Weights of a small transformer language model.
Size: 15 layers, width 64, 4 heads of 32, MLP 320 tanh GELU, 2.16M parameters.
Each number is 50 + 10 x the weight over the matrix's rms, rounded and kept within 0 to 99. Layers, rows and columns count from 0.

# layer 10 MLP down (transposed), 320x64, rms 0.107, rows 276-301, columns 0-63
58 56 41 38 42 56 52 34 79 52 41 62 54 41 51 54 39 31 37 46 66 49 43 46 49 45 52 43 56 41 61 58 57 59 59 52 48 63 41 25 45 58 57 54 56 36 48 55 53 68 28 49 52 45 45 61 59 43 38 61 48 56 49 54
51 52 49 45 47 43 65 50 55 53 29 43 50 43 53 47 63 68 46 44 49 73 45 45 34 31 54 40 58 50 58 42 48 52 66 59 40 53 44 50 47 68 53 48 65 56 57 61 58 66 62 47 37 42 49 55 32 47 41 40 34 61 54 40
86 47 56 67 51 63 39 57 44 36 50 74 32 49 54 30 54 54 51 47 61 58 29 49 45 41 36 62 50 60 30 57 53 57 37 62 40 22 40 40 48 57 50 49 48 40 55 49 37 69 59 32 64 52 43 62 36 64 40 49 54 62 64 58
49 57 47 48 44 46 53 46 47 51 48 55 50 51 47 46 45 51 43 42 47 55 45 51 51 54 48 44 56 47 51 59 47 47 50 53 46 49 53 51 52 57 49 50 50 54 54 50 57 61 55 54 52 44 45 52 48 51 54 53 43 55 50 47
53 49 47 41 35 41 60 39 48 48 43 54 37 62 52 60 40 50 54 58 46 50 47 46 48 57 46 52 54 53 45 40 50 54 48 60 53 62 50 41 52 48 44 47 59 54 49 60 67 55 45 51 52 38 41 63 51 38 42 57 40 62 60 51
39 68 50 45 47 47 50 54 52 54 58 51 43 38 56 52 50 55 51 47 63 53 49 43 46 42 55 46 60 36 53 53 53 58 49 39 47 49 44 52 58 56 46 48 43 49 50 55 58 52 50 42 54 48 56 51 44 52 55 45 46 56 57 34
50 53 65 54 38 44 52 38 46 49 52 45 35 37 43 52 40 50 51 49 42 48 43 44 53 59 59 32 48 54 42 59 49 49 55 51 47 46 29 44 69 47 60 44 58 54 54 71 70 69 46 37 49 44 42 50 53 50 71 46 55 51 63 54
40 45 41 61 33 53 56 35 55 48 52 42 43 59 37 48 55 59 51 76 48 32 38 52 63 58 35 45 49 65 35 43 46 38 42 60 52 52 62 35 56 50 66 36 48 57 63 52 51 52 61 33 50 44 56 49 57 53 58 56 43 64 48 52
62 59 71 59 41 62 51 42 63 35 47 55 47 68 39 57 57 59 65 47 31 52 43 44 38 46 56 54 48 30 45 51 50 46 43 45 43 46 53 55 52 44 49 49 42 52 43 50 54 61 44 44 56 49 48 47 60 49 55 44 58 48 53 37
55 44 58 58 44 44 45 52 41 48 55 20 53 55 49 77 46 51 36 54 44 30 47 56 49 40 57 55 39 47 53 39 49 52 56 49 60 63 50 69 51 42 49 50 41 45 63 55 30 33 58 49 54 59 56 50 62 64 52 54 58 46 50 37
49 61 37 44 56 48 50 60 50 52 47 46 51 50 59 66 59 41 51 31 46 52 43 54 50 54 66 50 50 59 52 51 47 38 42 53 53 70 49 55 30 54 68 61 41 42 31 50 61 43 43 51 40 57 51 40 37 71 48 43 41 61 57 42
64 51 60 59 47 54 51 54 25 50 56 48 52 37 41 44 49 55 49 23 39 40 42 35 57 53 60 58 53 46 52 51 32 44 54 51 54 60 53 43 60 61 50 51 52 59 59 64 52 55 49 51 45 58 48 60 46 56 56 52 37 44 47 41
54 52 49 52 50 50 53 48 49 46 45 54 51 48 51 47 52 51 49 49 48 51 46 54 52 46 49 52 51 47 51 51 50 50 54 49 53 50 49 42 53 51 50 53 52 51 54 47 54 50 49 49 52 46 47 50 50 49 47 52 49 51 48 51
43 56 41 44 45 64 42 44 49 53 48 47 32 47 54 68 39 69 64 46 53 53 47 57 40 41 41 47 59 44 42 50 68 41 55 62 59 34 47 44 40 50 38 45 53 56 40 66 79 39 53 51 65 45 48 51 66 70 35 53 46 28 56 47
59 32 81 38 52 22 21 47 66 30 63 63 29 73 24 44 60 73 64 60 36 57 54 67 61 38 43 44 74 44 46 43 42 52 37 66 65 48 37 57 64 42 09 67 29 33 57 74 41 49 56 49 55 43 46 48 39 60 32 82 37 55 43 73
75 51 69 50 70 47 36 50 25 57 38 64 54 41 31 39 69 44 79 44 66 45 41 60 40 68 45 60 49 41 58 44 79 53 73 53 59 52 45 39 38 37 39 45 27 47 48 47 52 57 46 55 72 34 64 40 32 34 46 47 54 49 53 38
39 46 55 45 50 42 52 34 42 43 43 54 42 29 60 52 92 58 64 38 63 38 52 38 64 44 39 66 44 43 53 69 68 43 40 63 49 38 48 66 61 58 46 64 38 57 34 39 58 42 47 43 39 50 53 57 36 36 52 37 62 68 66 56
68 52 48 48 58 64 50 36 56 66 43 49 48 37 37 50 46 37 42 49 68 43 55 51 60 50 48 53 49 41 54 39 38 48 47 54 54 42 47 41 61 67 61 55 48 37 59 46 32 64 35 49 47 45 52 56 67 40 53 58 46 56 53 47
58 43 63 51 60 52 36 40 52 44 39 59 32 39 51 58 46 53 39 47 30 68 41 53 50 52 48 53 44 35 50 60 51 43 58 68 78 46 66 51 48 62 45 47 73 43 48 52 50 50 49 54 52 54 49 51 43 39 47 43 48 42 47 56
39 58 42 63 49 47 34 52 42 61 51 44 57 44 50 41 44 60 55 42 58 48 38 52 41 40 44 52 63 47 42 40 37 41 70 41 54 49 46 55 51 66 48 57 62 48 39 51 72 57 55 46 56 35 45 59 55 46 61 49 61 49 60 41
52 45 20 38 67 42 40 60 43 79 34 50 43 48 34 57 38 26 53 31 48 57 57 60 45 70 59 42 81 37 76 53 56 62 67 33 36 52 33 47 62 68 46 61 41 65 54 47 53 44 49 47 53 69 55 49 50 62 44 40 41 56 54 30
59 50 62 36 54 40 64 45 46 40 47 70 37 55 55 53 56 63 59 33 44 60 45 61 31 43 53 48 47 28 58 36 62 52 41 46 51 43 34 44 52 63 42 50 54 44 35 60 59 52 47 50 55 67 54 57 35 53 54 57 43 65 43 53
36 55 41 62 52 73 68 52 44 44 74 40 43 60 68 44 65 67 57 54 49 31 51 49 52 52 53 45 34 38 50 56 49 49 42 52 50 31 57 61 50 57 39 36 48 49 50 58 41 55 47 43 48 47 50 53 46 40 49 58 35 63 55 39
55 41 63 56 51 56 45 48 41 50 41 65 53 27 55 49 50 43 35 41 42 52 49 53 57 36 48 76 57 42 53 39 49 39 48 61 52 48 33 46 57 47 60 49 52 41 57 49 52 62 60 48 44 65 54 48 58 58 49 46 44 45 60 40
26 37 52 54 63 41 49 43 50 49 52 52 65 50 38 49 58 48 55 69 34 50 64 55 45 54 48 47 36 70 55 47 57 58 50 49 41 48 49 52 58 44 60 57 37 57 48 51 51 49 43 44 59 32 41 59 62 38 53 48 40 69 43 47
70 51 67 22 40 44 39 30 43 50 42 56 40 69 56 58 49 50 55 57 57 62 43 44 56 56 48 47 60 76 41 48 53 35 65 50 59 34 48 56 57 32 42 49 50 65 45 48 67 55 37 30 44 50 49 61 51 44 59 47 55 42 64 36
# layer 10 MLP up, 320x64, rms 0.223, rows 277-301, columns 0-63
50 65 46 53 53 60 56 73 44 63 64 51 47 61 63 48 48 47 53 73 44 52 57 55 42 47 63 42 55 37 52 40 47 67 36 39 52 45 43 39 48 34 43 57 45 58 46 60 42 53 40 46 45 62 62 59 43 38 51 53 47 39 40 31
59 24 46 52 42 62 45 55 51 62 45 69 58 55 33 45 53 52 45 52 38 81 55 49 41 68 39 41 55 61 48 44 60 48 46 71 33 47 42 42 68 39 76 57 33 48 49 47 38 46 42 43 56 53 49 63 49 34 38 65 58 57 51 56
49 53 50 52 53 50 52 56 51 51 56 51 46 53 55 58 50 52 54 56 51 48 43 48 49 52 46 59 48 52 50 44 56 51 47 46 49 49 45 54 53 47 46 60 55 46 49 52 48 49 50 52 45 48 52 58 59 45 53 50 58 49 56 53
48 50 44 48 65 68 40 43 43 50 51 56 61 47 40 39 64 37 45 42 60 49 56 50 53 37 60 46 53 59 46 54 40 44 50 39 47 51 53 63 49 38 59 65 58 46 59 53 53 37 40 53 39 45 43 49 58 50 55 47 51 43 51 38
52 49 52 48 50 56 51 50 62 53 40 48 48 55 48 48 45 52 60 48 31 56 47 47 47 54 39 50 52 33 46 52 47 52 49 48 52 53 60 53 51 42 44 65 50 54 51 51 66 52 51 48 44 56 53 54 40 50 48 50 58 48 54 59
55 42 52 44 64 34 45 38 44 58 43 30 52 53 43 57 51 65 53 40 50 59 57 40 53 54 49 43 58 52 65 42 32 32 44 63 53 43 48 74 44 54 47 50 46 49 36 58 45 50 45 42 60 64 49 49 52 47 65 51 53 47 38 67
58 51 54 52 52 45 48 79 36 50 57 47 51 69 64 44 35 48 54 57 55 43 56 43 40 40 58 76 56 50 41 51 71 83 54 53 36 49 44 71 51 51 51 50 50 54 51 35 45 44 46 32 59 53 57 55 45 58 43 52 43 47 57 44
39 46 61 38 43 55 38 53 60 46 38 64 51 52 54 47 46 63 52 61 35 56 51 38 36 54 42 52 34 58 50 42 59 58 43 47 45 58 62 48 65 45 49 44 57 52 48 48 39 56 53 39 65 62 48 55 40 46 46 57 57 44 64 40
54 46 48 16 48 44 54 49 63 50 51 52 44 39 53 36 38 50 67 45 61 42 52 47 57 58 47 42 51 44 50 51 57 48 31 57 31 56 44 38 56 49 56 48 42 29 40 51 58 58 58 52 47 56 47 49 47 53 45 49 55 40 51 44
66 58 46 52 35 48 51 48 55 52 51 45 59 59 57 62 37 67 67 51 38 49 49 58 57 53 36 34 40 47 61 36 58 56 39 50 63 58 41 53 50 62 60 49 34 43 33 49 43 49 57 38 57 47 35 43 62 69 40 52 69 53 56 48
71 53 39 56 50 73 57 52 52 54 53 56 39 46 43 57 40 35 46 42 33 51 46 61 38 58 42 46 62 49 50 55 45 38 55 35 54 71 46 59 57 53 55 54 53 45 49 33 35 49 49 51 64 47 49 48 44 43 52 46 55 47 52 47
52 52 53 48 47 51 46 46 49 54 55 45 52 52 50 52 52 47 52 49 53 48 47 49 47 50 50 45 50 52 51 51 49 53 49 50 49 50 50 53 48 50 51 49 50 51 49 54 49 53 51 51 48 51 50 51 52 50 56 49 50 48 50 48
52 58 40 46 43 56 29 65 43 63 54 47 41 53 70 51 41 55 32 50 46 47 54 55 44 47 45 43 52 62 68 46 33 47 55 43 62 72 40 49 47 50 53 34 33 62 27 20 63 37 48 44 76 61 43 46 52 80 44 51 70 56 48 49
45 34 95 44 52 87 18 54 53 44 65 63 37 54 57 62 60 42 49 50 28 60 47 72 47 29 35 52 54 58 55 55 64 45 61 51 60 61 78 61 77 35 39 53 28 46 48 56 29 28 43 55 40 74 48 32 67 36 39 42 49 62 47 49
57 59 66 51 31 49 28 55 58 64 72 46 48 34 41 50 22 43 45 49 52 52 61 48 48 39 48 55 71 70 61 40 62 42 43 37 56 61 37 42 63 39 73 33 37 53 49 48 39 56 40 56 62 50 54 32 55 53 83 43 62 62 63 55
59 31 53 49 60 60 27 58 42 47 54 48 32 41 54 57 58 51 63 35 53 50 56 40 35 25 66 58 62 68 38 47 48 53 48 32 57 63 55 85 51 49 50 64 77 48 36 26 69 37 40 56 43 64 51 53 52 36 56 45 48 47 55 64
38 60 50 41 47 50 63 45 33 36 48 46 32 52 53 59 53 60 69 47 49 38 63 65 56 53 43 53 45 52 52 35 49 42 58 51 46 47 46 61 53 37 37 46 62 48 57 51 46 31 55 50 54 57 43 62 42 54 52 55 48 38 32 44
46 57 69 43 49 66 60 48 45 62 40 35 50 61 50 49 63 52 50 56 60 37 41 35 46 59 47 50 59 56 70 41 41 53 43 43 62 52 68 62 43 53 41 48 26 52 30 55 41 38 51 50 58 43 38 29 56 53 42 44 47 48 53 43
39 38 62 48 54 66 59 56 63 48 46 50 49 47 58 37 43 48 44 45 43 54 57 45 45 76 54 45 50 65 46 53 43 52 31 50 53 48 40 43 56 43 48 62 32 68 55 42 46 42 51 49 45 46 72 55 52 54 64 55 50 49 50 45
55 76 44 41 56 48 65 49 56 61 40 48 50 37 43 54 72 54 57 57 40 40 51 39 44 42 62 45 62 65 62 32 78 36 78 33 41 40 41 59 38 63 40 33 39 50 37 51 49 54 66 48 63 55 75 51 50 53 45 77 54 33 37 53
42 20 43 51 43 55 41 60 55 46 55 37 56 48 37 51 52 37 47 64 63 30 59 60 49 54 40 46 58 64 45 73 50 55 49 58 53 45 52 54 43 40 40 52 44 58 56 42 32 29 54 48 44 39 38 59 63 43 56 43 49 44 55 50
65 37 54 36 54 44 37 39 69 58 41 61 70 53 49 54 46 46 50 50 49 51 42 43 34 61 53 40 54 45 65 51 78 50 49 47 42 37 39 43 41 39 58 63 48 44 69 57 40 36 61 47 38 53 57 51 54 63 36 30 62 36 48 54
44 45 23 39 56 29 46 54 49 45 59 37 38 62 44 49 44 51 59 56 55 44 35 45 40 56 53 38 33 53 62 62 48 59 44 29 50 40 62 50 34 48 43 47 45 59 45 59 49 42 48 51 53 43 50 49 44 45 39 50 47 57 46 60
46 67 53 37 38 55 53 34 48 55 49 46 43 55 40 48 56 44 47 62 39 53 67 48 63 49 51 55 42 34 38 35 45 39 56 59 56 61 61 64 51 52 70 33 39 55 52 43 65 56 58 40 50 51 45 47 53 52 51 60 53 42 59 38
36 19 45 37 40 52 36 38 26 52 33 55 39 55 63 36 42 38 39 50 42 62 52 39 57 46 54 38 46 74 37 52 39 35 63 44 66 34 58 62 49 46 53 34 48 76 58 57 62 20 58 63 42 52 42 34 45 77 44 43 83 41 43 53